config = dict(
    num_attention_heads=4,
    num_key_value_heads=4,
    positions='learned',
    init_std_up=0.083,
    decay_fraction=1.0,
)
Each number is 200 + 30 x the weight over its row's rms, rounded and kept within 0 to 999. Layers, rows and columns count from 0. The size before them is the row's rms in percent of the matrix's.

# down: layer 4 MLP down (transposed), 384x96, rms 0.083, rows 166-201, columns 0-95
# up: layer 4 MLP up, 384x96, rms 0.0829, rows 167-202, columns 0-95
down166,107,212,173,205,220,179,224,227,237,227,247,247,238,263,235,211,263,220,144,149,229,232,265,195,165,177,190,150,218,176,166,141,182,174,201,187,177,221,165,173,187,158,174,189,159,214,185,165,143,222,213,208,219,244,188,233,193,194,184,158,192,202,202,193,193,240,232,214,209,189,224,223,216,184,180,228,248,192,190,217,186,204,195,219,269,154,239,188,197,215,197,204,166,152,169,221,168
up167,101,222,224,194,203,162,211,203,234,211,130,199,191,237,185,141,222,173,185,160,239,239,195,232,133,207,153,182,166,183,186,146,238,202,198,183,227,159,223,220,241,177,176,182,244,172,189,249,180,215,171,239,209,185,203,263,158,240,223,242,150,204,176,217,203,198,230,189,224,184,184,233,156,168,166,178,205,174,158,194,190,196,171,187,146,200,216,237,175,193,228,203,167,161,197,223,256
down167,105,202,208,225,174,223,175,193,195,215,170,195,227,120,193,213,221,194,256,212,167,214,250,221,183,175,219,184,150,190,126,232,201,198,228,191,193,163,242,209,214,174,155,220,221,256,200,206,192,229,297,174,176,153,263,186,238,189,204,206,212,227,194,161,227,195,167,151,166,157,199,192,161,206,171,155,215,196,172,198,223,233,230,244,218,196,222,232,206,180,169,204,235,228,229,187,202
up168,100,182,240,165,178,240,169,164,193,183,197,188,165,241,174,230,191,239,176,175,214,166,186,150,272,179,171,220,183,225,275,216,160,191,179,246,240,141,177,210,160,222,214,212,211,179,179,208,163,220,205,156,217,232,183,164,207,216,237,167,219,241,153,199,227,224,177,180,211,171,191,177,197,218,222,191,206,236,165,175,261,206,157,199,159,176,204,162,193,241,217,227,166,198,186,255,242
down168,095,228,233,218,204,160,180,155,199,171,169,166,161,172,223,223,218,248,257,232,177,232,178,206,230,216,183,192,195,178,212,215,211,219,225,227,177,212,112,219,173,192,206,197,187,211,236,215,152,233,193,237,258,230,152,152,188,191,151,184,231,202,221,154,226,206,179,255,126,205,145,162,197,222,203,223,211,228,206,173,199,176,206,190,190,212,180,265,237,203,257,218,196,178,220,225,219
up169,098,231,181,197,196,214,212,180,171,151,230,134,241,202,209,196,200,183,199,240,192,162,158,189,218,248,154,209,210,241,211,252,125,195,231,201,213,174,236,229,212,243,140,174,207,201,178,171,173,188,183,194,189,232,189,269,223,257,162,235,188,218,269,127,183,139,193,164,197,230,203,258,214,192,210,224,240,179,192,203,181,193,187,216,184,198,211,216,168,220,193,219,197,234,205,211,171
down169,102,185,220,202,160,235,194,219,232,220,212,135,104,208,157,228,199,153,199,195,178,201,205,201,250,185,250,208,229,182,209,120,226,192,197,170,201,196,216,197,220,183,202,227,216,193,166,178,207,206,184,178,197,169,240,246,207,144,259,177,172,172,195,228,220,248,186,201,205,184,215,151,167,220,180,167,233,237,181,192,236,194,264,224,228,249,204,176,214,203,190,134,234,174,178,192,217
up170,101,94,186,177,277,216,224,216,210,188,174,182,204,204,169,182,199,134,202,159,196,206,158,232,195,235,177,208,206,208,196,193,231,218,173,197,208,197,186,206,204,194,163,153,188,246,182,225,220,229,185,201,174,184,192,189,206,139,158,220,229,182,130,194,228,200,187,187,146,190,211,247,208,235,194,230,241,166,165,194,218,213,179,137,169,195,200,199,176,251,205,230,214,269,182,210,156
down170,105,193,210,274,147,180,211,223,251,251,225,217,147,172,213,166,218,160,189,229,200,201,214,182,226,156,223,186,188,249,174,228,210,198,165,186,193,216,195,150,204,189,153,224,226,232,208,200,204,217,227,173,234,203,201,245,187,227,285,223,200,160,191,220,164,239,209,181,208,165,178,186,155,176,164,231,185,199,235,190,170,191,152,175,188,293,163,213,185,241,174,190,215,222,186,189,231
up171,111,224,167,184,221,212,124,168,183,178,218,210,244,221,261,252,237,158,172,225,212,164,180,261,192,186,178,177,187,227,185,174,210,197,199,200,196,218,200,282,233,227,200,211,241,153,234,244,257,172,202,213,258,167,214,170,230,247,200,169,196,145,167,178,168,199,197,166,190,233,205,182,186,204,238,185,201,174,195,168,201,206,208,197,147,201,204,198,228,171,188,242,150,146,197,198,198
down171,107,231,158,250,199,198,159,208,219,206,203,271,220,193,172,199,176,213,216,234,172,136,262,203,261,213,208,230,191,184,208,173,173,162,214,147,184,140,162,211,181,187,161,192,194,194,233,195,194,177,184,154,195,221,229,197,238,179,216,200,199,256,180,164,188,243,176,175,200,239,225,188,206,217,180,167,249,196,220,191,273,171,197,122,149,204,189,225,163,195,224,172,229,213,173,189,206
up172,104,188,225,212,207,231,198,184,187,252,198,179,225,194,195,189,215,225,182,217,182,252,191,174,184,193,197,226,165,170,139,211,186,243,176,166,213,222,224,258,192,208,215,163,228,222,170,155,198,198,166,232,184,198,175,227,154,215,87,197,189,224,140,222,230,187,164,166,160,206,236,219,213,178,281,170,181,222,196,242,213,215,223,141,176,177,145,220,200,209,203,207,188,225,152,198,217
down172,096,228,194,197,198,171,191,201,197,192,226,241,248,212,183,220,204,198,149,257,185,185,197,179,183,223,175,253,202,202,152,221,185,226,276,170,169,209,211,159,183,205,219,201,252,238,185,164,216,268,189,197,217,204,226,222,148,232,154,242,144,158,189,177,147,164,242,224,194,190,194,220,187,131,212,262,163,186,190,204,232,227,172,195,223,150,166,222,203,221,207,160,222,174,199,225,217
up173,098,194,193,209,216,141,178,170,183,205,260,188,164,249,214,169,236,202,176,195,167,145,205,175,219,229,160,239,209,227,244,202,184,198,262,214,172,233,155,225,216,238,159,215,194,204,211,197,206,193,198,213,145,168,192,169,162,176,172,262,173,215,204,209,221,220,186,164,186,177,193,168,260,228,186,126,192,206,227,168,209,197,133,231,248,165,207,206,195,250,211,219,182,224,152,228,221
down173,099,245,239,225,246,179,218,242,133,171,194,193,227,153,209,201,176,194,187,198,240,203,208,205,186,213,225,172,202,239,170,197,276,195,207,236,180,186,173,198,198,175,151,205,161,204,196,182,218,229,216,230,205,201,226,181,233,217,184,188,188,179,214,232,192,161,133,178,193,299,252,168,180,202,242,136,235,213,219,242,165,210,192,173,174,203,177,213,210,208,160,185,149,144,202,201,232
up174,101,237,163,179,219,169,209,214,226,206,195,133,127,194,191,246,222,183,163,159,196,244,222,190,215,179,177,234,247,183,202,202,209,251,214,213,186,204,201,250,215,182,262,217,210,191,216,179,229,215,193,195,155,177,198,243,206,199,173,191,227,215,212,198,119,252,207,206,238,201,172,231,203,231,135,160,202,202,196,192,208,173,188,239,121,183,186,173,165,255,214,196,166,190,224,259,200
down174,092,184,216,197,204,209,202,192,197,221,224,126,195,230,172,186,202,247,178,221,188,244,219,217,183,172,213,231,200,194,204,216,204,176,247,210,150,140,260,156,209,195,188,169,211,219,212,193,180,160,206,164,208,169,212,198,180,244,202,196,255,134,283,188,175,183,213,204,193,163,187,275,216,211,208,133,190,142,225,239,227,208,180,205,169,189,168,228,190,185,261,177,204,226,193,187,251
up175,102,189,219,225,192,217,199,189,207,205,164,164,176,166,205,220,202,249,134,213,182,188,189,227,214,179,213,172,168,190,189,222,204,234,242,148,197,161,279,237,176,174,198,165,201,166,221,191,207,172,224,219,146,256,244,233,166,212,198,115,216,201,174,238,169,265,228,144,188,203,238,152,205,176,218,206,198,200,195,209,207,206,236,253,210,200,203,255,205,212,212,205,252,153,179,220,206
down175,097,227,150,149,174,241,255,179,201,209,249,200,182,257,191,207,190,167,187,188,239,184,243,217,216,161,231,228,178,191,195,260,204,219,168,238,184,222,140,188,219,213,236,263,167,193,234,169,186,171,232,205,208,205,229,166,210,119,219,239,189,179,189,184,202,155,183,183,187,219,179,196,186,147,187,211,222,239,202,159,135,181,218,229,218,228,258,184,217,181,166,222,190,227,237,203,194
up176,097,207,201,159,176,238,192,164,205,119,260,202,208,194,187,155,225,203,244,184,145,226,210,199,144,183,171,207,202,209,252,209,197,183,157,251,237,209,131,200,176,170,195,175,230,218,172,191,213,218,193,239,179,188,184,192,230,186,159,242,276,259,192,250,208,238,228,222,243,167,257,217,218,226,188,173,234,232,194,212,192,204,212,206,190,176,243,180,211,229,184,171,191,222,197,185,233
down176,100,167,174,271,240,179,215,225,201,242,142,197,223,152,191,214,219,204,137,209,259,224,173,216,254,170,204,201,211,160,224,257,202,201,245,184,241,180,194,155,257,209,217,202,212,176,212,195,181,198,196,187,140,207,200,178,186,188,223,216,140,195,194,145,197,199,179,173,235,242,162,165,172,210,229,223,181,172,243,176,205,223,201,220,205,208,133,223,245,211,212,208,224,155,226,159,221
up177,102,184,234,191,204,211,246,260,154,166,211,167,278,239,207,201,176,193,153,175,239,176,127,222,193,227,167,233,161,195,195,211,212,237,245,187,195,189,247,226,175,149,201,156,183,202,207,185,178,197,209,185,156,146,194,187,169,192,159,204,234,185,161,137,224,148,185,180,192,212,224,190,222,181,165,152,213,200,210,219,185,221,207,216,152,183,203,257,174,191,171,200,160,181,221,157,183
down177,109,199,207,229,238,157,160,229,205,133,214,190,226,180,156,220,197,186,208,180,188,207,275,244,193,191,151,209,222,194,225,205,181,157,237,158,209,168,189,202,192,208,178,176,198,238,179,210,247,225,148,163,192,183,257,213,225,256,263,187,200,161,190,188,237,203,160,154,236,197,223,192,161,214,158,214,154,179,137,127,210,239,209,211,240,219,230,210,210,208,202,234,208,196,204,222,194
up178,116,208,188,153,241,207,208,150,184,192,184,169,167,210,233,245,202,215,177,281,212,215,174,194,246,192,212,224,189,189,216,155,191,177,174,216,215,157,234,193,158,127,224,201,210,200,207,207,204,198,168,209,225,193,189,217,198,255,186,243,198,255,187,210,218,192,231,153,204,198,224,206,190,232,193,229,192,135,189,195,268,158,209,270,213,223,242,221,200,219,210,261,140,205,174,174,145
down178,114,190,151,232,207,202,257,244,224,240,210,171,234,199,166,202,183,223,137,200,181,202,182,233,205,207,230,180,214,197,238,214,200,163,230,200,182,177,199,232,177,204,205,225,225,167,167,181,132,255,239,182,167,166,236,170,169,232,217,265,201,212,219,171,165,191,236,119,134,190,208,223,192,220,177,268,232,192,168,208,202,157,235,230,198,213,180,221,216,217,184,171,157,171,174,185,195
up179,099,197,151,146,186,209,187,221,208,164,223,174,154,269,195,174,268,210,227,154,201,214,205,182,227,181,199,195,209,206,257,256,196,186,192,227,217,205,180,218,172,240,187,206,252,239,192,169,220,243,210,212,208,210,141,178,195,227,225,144,225,205,200,203,209,214,210,226,197,184,221,195,187,201,239,174,203,189,222,154,203,184,233,219,131,254,158,215,163,193,262,267,184,156,213,195,247
down179,100,230,197,199,266,174,160,207,196,158,175,176,205,199,183,241,235,208,176,175,244,216,218,204,180,223,199,223,198,250,172,211,231,185,161,192,265,121,187,198,213,164,233,167,230,229,210,193,227,206,242,238,156,223,157,226,246,240,185,158,205,193,158,187,247,214,173,172,223,211,186,186,151,194,157,256,199,176,188,210,226,230,201,178,149,185,215,144,244,208,230,197,238,151,198,201,187
up180,120,146,216,222,191,169,196,186,178,197,194,199,239,216,215,205,243,238,201,177,202,202,215,232,207,175,194,188,222,214,180,180,156,193,250,127,195,229,183,194,200,213,173,185,251,225,244,207,140,181,203,163,162,231,196,258,163,166,162,151,216,181,189,252,168,171,176,168,227,225,154,218,227,250,193,154,139,201,226,211,239,163,181,240,160,206,234,188,179,216,220,197,172,186,170,209,127
down180,132,166,177,231,192,206,254,181,159,193,187,162,265,226,200,211,166,251,180,202,184,241,261,186,189,173,176,243,233,156,149,189,204,158,242,202,222,161,184,196,182,149,223,165,218,207,263,166,187,220,257,216,201,256,193,221,168,192,198,217,184,219,241,199,240,185,204,217,206,174,158,249,172,221,189,155,205,147,215,237,192,160,150,234,232,176,216,206,208,237,199,194,220,202,183,178,166
up181,107,225,235,227,230,144,196,194,188,269,182,188,204,244,202,211,231,128,141,256,142,162,199,203,260,215,245,218,168,177,197,157,169,188,134,167,224,165,211,226,215,154,212,177,171,201,228,211,208,173,146,243,191,212,198,213,199,192,193,176,206,199,192,189,206,240,165,239,206,235,182,249,211,202,195,183,216,207,198,201,237,199,189,190,214,244,231,191,184,210,182,170,192,228,191,132,259
down181,101,166,174,172,219,200,211,204,206,234,231,202,194,217,168,218,175,210,160,152,220,217,245,262,175,178,174,143,186,204,201,214,148,181,192,223,151,189,168,219,178,248,244,177,242,179,155,203,259,194,211,202,210,157,282,190,207,209,209,188,167,222,220,264,220,197,205,220,179,231,245,164,160,149,216,205,165,172,248,184,221,200,220,179,181,246,231,230,189,214,250,223,187,179,230,157,213
up182,105,199,204,195,179,227,204,203,192,187,184,227,212,222,232,159,157,161,226,216,116,255,142,196,189,183,161,194,202,170,213,196,178,144,215,243,205,198,223,199,210,176,235,188,109,213,245,206,234,228,219,175,221,200,162,179,203,227,192,192,244,172,189,221,207,206,213,226,201,222,125,252,248,233,173,188,198,234,185,194,175,238,168,150,189,227,229,229,167,216,231,254,201,213,161,219,175
down182,108,191,175,148,230,163,211,189,215,218,234,133,259,222,188,207,249,164,153,166,226,206,162,195,215,172,184,208,175,201,284,199,165,200,198,147,205,202,228,278,216,222,184,178,223,185,162,229,225,162,204,213,170,234,243,200,188,209,222,183,240,211,250,179,181,157,218,196,136,211,227,193,153,242,196,186,186,179,184,221,169,196,195,240,164,225,157,203,240,179,176,238,195,211,175,198,218
up183,105,169,181,231,223,184,196,152,205,199,216,189,152,205,194,207,209,219,158,126,229,193,194,221,187,186,254,237,207,169,169,232,207,159,138,236,134,187,209,158,137,197,246,165,227,186,198,162,248,175,215,192,254,202,203,210,173,210,187,167,197,234,150,207,168,230,197,133,211,187,257,176,194,194,211,237,168,191,189,195,202,199,215,138,179,156,171,202,189,165,209,200,183,140,211,204,184
down183,104,215,236,228,245,217,188,170,225,183,281,200,169,165,222,200,151,224,247,190,216,150,192,170,202,194,165,179,143,169,196,160,217,226,197,146,184,233,197,242,253,205,180,228,188,185,214,197,225,199,174,173,210,243,222,201,158,214,192,219,247,240,259,197,210,141,200,176,184,233,174,242,163,192,199,199,212,174,184,253,137,185,220,260,192,222,206,199,159,226,195,235,194,176,172,178,228
up184,100,230,236,216,184,200,204,234,183,147,238,228,189,234,199,170,160,205,200,201,206,214,184,222,173,169,202,235,174,183,229,159,151,182,196,199,184,232,180,184,178,137,225,213,232,208,253,191,255,163,184,183,156,178,173,143,205,191,203,156,191,244,153,158,224,159,223,188,223,195,162,198,179,225,122,268,232,243,189,201,200,140,205,204,175,167,214,235,186,153,252,212,192,223,200,187,208
down184,087,189,172,274,253,205,220,194,221,257,250,191,192,227,181,197,184,185,121,171,168,265,127,173,162,223,194,214,208,204,215,247,215,198,204,221,225,219,203,209,186,216,199,178,171,204,184,193,189,202,191,173,205,182,181,206,223,202,203,170,247,182,246,206,176,187,192,250,237,198,162,205,218,173,239,249,164,207,157,202,207,196,213,152,211,252,148,206,171,239,168,244,139,211,150,203,206
up185,087,137,239,135,218,233,162,243,234,245,186,213,165,280,200,224,193,173,227,186,251,140,178,213,214,233,194,235,248,168,187,225,173,209,217,242,185,228,192,218,174,165,168,196,193,164,198,200,188,181,173,222,180,122,227,241,166,158,171,170,184,186,176,221,167,175,203,165,213,209,173,226,211,142,181,223,177,224,148,206,185,191,220,213,176,189,216,190,201,192,249,189,197,161,190,196,169
down185,084,175,204,207,232,272,191,233,202,199,197,138,181,202,213,207,184,183,157,241,190,155,168,241,160,215,216,234,185,218,223,192,256,185,173,203,231,194,225,212,223,235,303,193,193,200,228,211,185,187,208,186,190,163,197,156,185,210,255,185,159,250,203,152,219,201,221,143,194,202,198,162,180,211,170,182,234,197,156,197,189,179,261,184,168,205,221,250,205,157,250,171,219,187,164,170,214
up186,098,198,178,231,206,235,196,206,158,205,164,196,185,201,179,204,218,182,218,224,207,228,260,222,238,251,228,195,201,195,223,246,174,195,136,196,171,183,131,207,301,177,190,244,191,187,193,197,228,182,183,200,201,239,187,248,139,167,187,158,226,214,200,169,210,162,141,201,213,202,203,216,263,207,184,239,230,202,232,151,215,231,198,159,186,172,197,167,202,166,247,211,208,161,169,225,229
down186,091,204,180,144,242,202,218,214,210,166,238,133,158,211,201,236,184,226,252,173,189,169,206,183,247,216,194,198,182,202,183,230,199,228,185,261,210,202,228,165,149,222,189,161,182,196,195,139,172,242,235,184,245,214,231,178,179,204,233,171,184,203,179,199,159,149,234,223,243,185,226,181,212,205,247,162,239,150,223,181,187,167,221,175,203,199,196,267,234,232,251,201,184,148,179,184,176
up187,108,233,205,224,238,244,159,168,215,210,181,200,173,188,202,97,191,216,244,138,193,203,209,253,206,177,230,169,194,172,255,211,202,197,221,188,167,164,169,197,232,167,195,162,179,231,191,239,175,172,183,203,175,260,148,229,187,221,192,202,212,193,208,269,158,151,170,164,221,213,227,246,202,208,206,184,213,173,188,200,145,175,176,191,167,152,199,210,203,246,211,151,190,223,172,207,220
down187,110,262,195,235,197,191,221,205,163,225,197,146,175,130,227,184,214,233,176,152,187,209,169,243,194,231,263,181,221,199,220,212,134,208,170,244,157,167,200,193,206,193,183,236,238,217,134,211,200,231,204,175,201,206,170,189,205,222,181,224,185,256,230,264,185,225,236,174,202,144,229,195,226,185,171,190,231,147,213,202,171,161,188,213,182,166,238,218,176,236,183,195,175,172,229,233,234
up188,114,244,195,220,181,169,181,183,210,208,202,203,169,233,150,231,145,164,180,214,230,132,224,164,172,194,160,216,208,218,215,172,178,232,126,164,173,161,196,223,185,182,212,191,220,200,230,190,223,182,165,211,265,152,233,257,193,207,217,251,230,188,245,222,237,207,192,147,186,160,211,230,199,217,194,222,207,173,240,211,240,208,214,153,233,180,193,165,176,217,159,255,160,247,185,186,186
down188,116,180,195,159,222,162,196,200,159,217,258,247,208,253,226,162,170,200,180,188,224,210,192,206,166,190,180,242,157,180,217,147,226,193,204,208,215,222,243,230,179,217,142,208,167,184,182,181,174,248,215,205,138,189,194,185,196,219,193,179,201,218,190,230,238,192,284,188,184,161,176,203,223,210,194,151,194,228,201,173,190,241,229,258,226,126,230,216,196,196,182,196,182,283,161,182,206
up189,099,222,152,206,212,236,138,151,211,183,184,188,177,220,177,155,204,218,171,201,229,211,220,219,223,210,202,191,175,197,251,219,176,234,163,207,302,205,208,175,212,225,206,263,208,172,229,173,187,172,205,199,219,231,226,197,176,164,231,183,177,198,172,250,225,253,177,257,186,202,134,223,185,259,217,178,236,220,249,170,225,168,154,165,224,207,197,170,164,193,179,199,193,182,152,191,187
down189,094,215,191,237,139,219,201,184,206,268,214,240,217,164,208,209,212,223,232,215,122,181,177,244,210,219,175,207,211,254,186,246,203,192,190,219,212,190,156,247,160,190,229,164,220,147,184,223,185,241,227,223,157,149,202,207,220,200,120,184,230,199,244,162,156,178,225,190,220,198,239,205,154,156,197,246,204,227,166,225,202,193,158,222,245,224,189,209,198,183,201,193,189,160,155,201,217
up190,101,187,174,178,284,185,233,149,184,154,228,191,196,232,211,166,174,242,219,201,196,201,193,191,232,200,177,237,243,184,240,196,162,231,172,186,144,189,161,218,215,184,195,188,243,211,229,180,218,208,188,200,170,238,205,198,215,171,147,232,190,203,206,205,197,176,210,211,248,221,253,225,219,266,172,232,247,153,229,141,218,238,221,227,205,202,166,191,138,200,245,228,228,208,178,148,164
down190,100,200,236,247,149,224,215,215,199,191,240,185,217,158,186,190,184,224,255,193,171,234,241,187,216,197,207,256,215,193,156,192,245,225,215,203,262,168,215,176,167,143,169,232,175,208,221,205,228,202,249,207,231,164,184,196,202,169,276,189,244,192,223,240,232,220,183,167,176,209,184,188,167,173,178,198,179,203,233,189,185,144,180,160,183,201,161,240,164,206,135,180,154,179,239,172,164
up191,105,228,194,239,207,203,206,181,179,208,180,240,189,197,180,203,186,241,220,251,169,219,134,180,199,163,123,160,190,180,202,125,173,218,244,176,222,233,164,151,180,153,208,194,168,209,217,184,205,238,204,168,208,132,152,213,176,203,150,242,219,215,162,205,224,217,163,193,181,212,154,171,216,191,251,219,231,237,235,202,232,229,216,189,167,182,219,174,210,199,245,189,143,193,177,167,214
down191,095,189,219,200,96,176,193,228,141,159,208,175,212,177,193,207,181,239,200,184,234,170,227,195,101,184,219,209,184,197,238,135,217,196,192,200,159,205,173,263,210,185,192,203,176,186,241,215,217,184,162,201,146,229,206,212,192,190,257,229,185,200,211,164,218,167,209,216,222,239,243,158,122,185,188,214,217,200,181,254,225,225,190,181,221,200,199,192,226,182,197,229,215,236,206,226,205
up192,104,179,218,182,202,204,211,173,119,180,198,255,245,227,249,226,227,187,190,208,212,208,160,167,220,214,187,225,197,269,201,147,192,202,159,218,201,215,171,190,193,206,230,177,182,140,195,221,197,170,185,245,214,168,216,252,174,211,249,189,238,232,240,177,206,184,168,206,115,189,202,200,207,183,190,173,206,220,290,237,186,183,139,170,220,212,205,167,175,151,209,186,192,184,195,195,169
down192,099,185,157,273,247,216,213,160,192,199,221,189,224,159,165,209,227,228,247,199,199,193,225,203,156,259,176,217,200,212,220,187,173,250,169,217,218,187,167,228,184,210,213,143,228,164,190,210,194,235,202,212,232,183,144,228,207,175,182,263,179,251,202,229,153,228,195,211,229,119,200,184,213,196,175,171,192,151,177,204,199,150,169,163,192,228,238,210,264,188,143,221,203,201,186,196,209
up193,098,228,204,216,202,200,224,209,169,225,245,230,164,237,195,159,191,216,235,218,180,204,153,230,221,184,207,206,193,121,257,194,184,191,179,150,163,212,192,166,158,194,261,165,205,213,218,195,183,248,153,243,191,180,248,219,231,201,177,177,209,235,188,235,175,159,149,184,252,217,215,209,196,185,198,159,122,242,239,222,167,222,145,156,184,170,211,192,180,197,157,189,194,204,204,206,238
down193,109,230,217,125,212,231,199,233,228,222,166,205,166,177,129,192,180,215,146,207,205,201,180,228,211,178,256,139,184,253,161,185,211,243,181,225,191,229,231,194,151,240,160,198,200,214,167,225,224,174,277,232,192,245,215,193,183,244,214,217,211,186,164,213,210,222,214,177,168,186,185,189,157,201,173,158,196,178,185,197,114,244,172,223,198,244,214,200,182,175,203,186,209,233,218,196,219
up194,101,198,176,227,156,197,195,115,163,180,197,208,184,202,187,182,151,169,193,223,207,226,170,198,156,191,196,198,177,169,199,189,214,216,208,209,215,169,190,151,183,193,201,193,183,239,204,193,190,262,135,207,209,222,200,229,215,243,208,172,247,242,186,165,163,188,189,304,189,199,260,184,211,185,228,162,225,238,206,198,243,182,237,194,213,293,195,186,189,224,219,206,167,171,196,190,148
down194,102,194,192,219,228,231,221,264,212,231,253,199,179,138,177,238,218,224,183,177,207,202,181,205,184,197,206,254,140,158,225,240,180,246,204,221,187,182,241,218,216,187,209,208,213,227,214,255,149,200,224,144,247,226,220,226,175,157,214,202,162,147,139,138,154,186,205,179,252,192,183,175,224,197,218,173,219,165,192,205,207,197,192,206,168,208,188,202,230,199,165,151,172,226,178,194,263
up195,106,249,205,203,194,165,178,147,118,195,158,243,207,164,201,170,198,237,180,184,151,201,218,210,192,199,240,175,245,212,187,197,237,203,185,189,254,167,232,162,198,236,196,170,235,181,224,169,198,230,156,214,222,190,145,240,251,220,222,184,196,208,201,173,195,231,223,130,237,181,215,150,242,228,204,218,248,163,202,190,243,216,221,164,184,187,218,184,193,180,190,222,166,160,155,165,158
down195,110,214,166,150,196,219,186,186,188,229,187,205,263,259,147,179,173,188,168,242,145,150,155,201,176,218,208,199,171,243,265,245,197,276,197,167,191,174,242,188,140,219,179,208,209,230,135,180,201,217,187,170,238,208,206,218,182,237,251,220,210,200,203,185,220,208,224,209,201,232,199,208,188,213,242,191,138,208,235,187,215,207,174,156,212,181,235,219,193,220,242,239,197,162,193,175,176
up196,087,241,205,202,171,240,205,214,197,180,182,235,167,177,134,238,183,172,185,205,211,160,202,225,219,167,154,210,254,233,204,188,197,203,238,159,175,262,156,240,171,244,221,215,131,135,209,171,192,202,203,212,159,234,207,206,226,208,148,171,213,240,248,248,216,184,196,188,198,240,180,213,167,175,238,169,184,194,199,274,214,183,241,187,170,208,216,217,234,166,217,176,190,169,185,239,224
down196,090,161,243,224,214,219,210,260,178,183,214,230,223,205,210,171,232,178,196,144,193,173,229,207,231,235,182,251,194,206,185,259,225,178,188,237,232,203,254,214,168,197,189,196,225,242,197,250,209,232,166,173,179,209,181,203,184,136,207,210,180,158,178,203,223,177,209,189,250,175,144,134,214,204,202,258,177,200,202,146,171,165,210,185,269,194,224,170,206,172,175,151,243,195,175,161,214
up197,097,233,219,253,203,210,181,211,184,188,180,257,147,247,207,202,171,198,223,147,170,182,211,175,227,165,285,184,196,173,225,170,207,201,233,231,222,171,214,237,201,149,211,172,178,194,215,259,212,206,201,156,131,211,171,208,148,172,218,228,229,185,201,257,200,194,225,195,185,199,182,189,209,157,166,134,241,158,229,208,146,183,167,165,188,170,194,209,173,207,225,236,202,219,210,246,200
down197,103,211,141,176,158,232,193,180,216,198,181,203,185,203,184,181,211,205,226,219,210,234,197,151,192,263,172,231,167,199,176,226,166,220,214,255,193,229,175,159,245,233,220,210,186,212,215,270,186,190,158,240,171,184,189,175,203,231,128,228,225,210,191,171,250,174,182,181,168,232,220,170,257,211,203,191,193,152,171,197,199,231,198,222,160,215,230,254,184,227,176,223,173,150,279,170,209
up198,107,183,249,267,207,214,200,219,198,179,214,176,238,236,209,165,239,232,133,222,254,194,177,219,155,163,234,162,189,219,193,225,160,217,217,173,189,155,173,215,223,217,208,242,277,214,216,234,218,206,182,218,217,216,187,229,158,213,159,205,144,178,164,197,198,167,153,192,220,234,178,222,177,222,189,225,265,215,187,184,168,180,187,239,169,235,198,206,163,159,196,154,163,148,181,210,198
down198,109,190,132,196,173,162,213,169,222,201,178,182,259,222,165,196,162,213,239,243,175,170,224,228,211,200,231,172,218,182,225,153,205,211,213,193,259,215,116,197,187,146,226,178,168,207,214,159,209,202,227,251,190,199,208,173,211,226,199,175,193,209,182,221,180,192,237,237,175,222,231,211,206,223,190,169,223,131,230,216,258,170,228,199,161,160,230,214,221,209,281,221,196,234,174,200,159
up199,093,211,224,241,165,231,183,187,190,204,220,232,218,204,227,155,251,208,172,190,166,217,205,236,159,156,180,228,206,194,179,216,268,216,162,142,220,181,180,210,220,192,188,188,195,248,233,189,188,263,192,187,203,234,214,154,208,231,173,200,215,256,225,135,199,173,161,187,225,189,171,158,238,178,165,211,170,245,198,172,195,173,230,228,182,201,201,227,280,238,173,261,239,214,197,239,190
down199,090,200,198,146,285,151,159,207,200,222,209,235,197,219,177,189,184,131,207,226,225,216,166,186,221,193,180,153,186,214,175,229,200,224,231,200,228,150,254,211,107,225,190,168,201,222,199,215,160,196,211,209,190,153,180,181,207,230,200,217,192,170,182,254,216,253,229,190,228,200,262,242,228,184,238,217,213,208,219,247,192,209,157,194,193,248,161,188,197,226,203,163,168,207,183,238,199
up200,107,196,203,263,161,211,236,214,165,234,161,213,206,258,215,202,226,128,190,220,155,238,215,177,184,206,222,253,210,166,224,182,197,165,204,167,162,148,203,150,164,193,240,166,173,125,236,186,205,212,179,172,252,204,215,211,172,206,192,250,213,245,200,183,222,217,157,186,163,208,199,213,212,225,234,192,215,172,178,161,194,189,180,183,189,242,240,210,166,219,247,239,171,242,216,156,212
down200,113,202,207,178,218,220,282,167,209,193,202,185,194,177,172,196,164,181,192,205,240,186,190,206,216,204,179,230,196,203,150,190,200,253,211,180,140,173,206,248,215,193,210,152,169,206,215,139,142,200,288,193,219,246,196,208,186,194,253,199,182,186,220,225,246,218,189,223,199,136,163,190,197,195,205,210,249,162,181,220,233,251,224,202,195,180,135,154,205,232,173,169,251,195,202,234,225
up201,088,192,214,204,202,220,182,175,216,179,190,180,177,235,201,193,203,170,197,205,210,223,176,223,223,201,210,146,267,229,206,153,237,157,194,191,215,193,226,192,166,150,223,171,188,162,196,238,249,184,229,132,154,149,197,253,165,169,175,198,180,211,159,201,142,234,207,264,243,241,171,215,225,183,196,193,209,208,156,143,141,176,217,158,184,221,239,210,188,188,225,253,217,186,163,235,198
down201,094,224,169,227,194,186,163,226,191,185,170,166,185,181,241,196,120,180,209,236,193,162,263,193,233,193,201,178,194,225,257,182,125,254,155,209,219,140,215,207,216,183,239,214,219,167,169,178,212,199,154,191,245,217,214,203,201,178,167,210,178,238,188,214,226,229,185,202,203,208,150,240,226,273,242,193,212,177,234,204,166,127,203,202,195,217,184,234,236,212,195,231,166,194,228,180,201
up202,101,225,216,174,231,196,149,152,232,192,207,165,191,236,195,191,207,227,244,181,192,152,191,269,146,210,216,144,228,228,185,133,195,156,211,172,174,178,195,244,244,184,151,167,201,215,183,243,221,228,192,209,202,216,213,193,226,175,170,240,178,222,253,202,233,222,152,195,190,197,239,154,256,166,148,196,210,182,203,195,184,238,196,230,161,155,229,165,196,173,226,197,232,190,245,190,176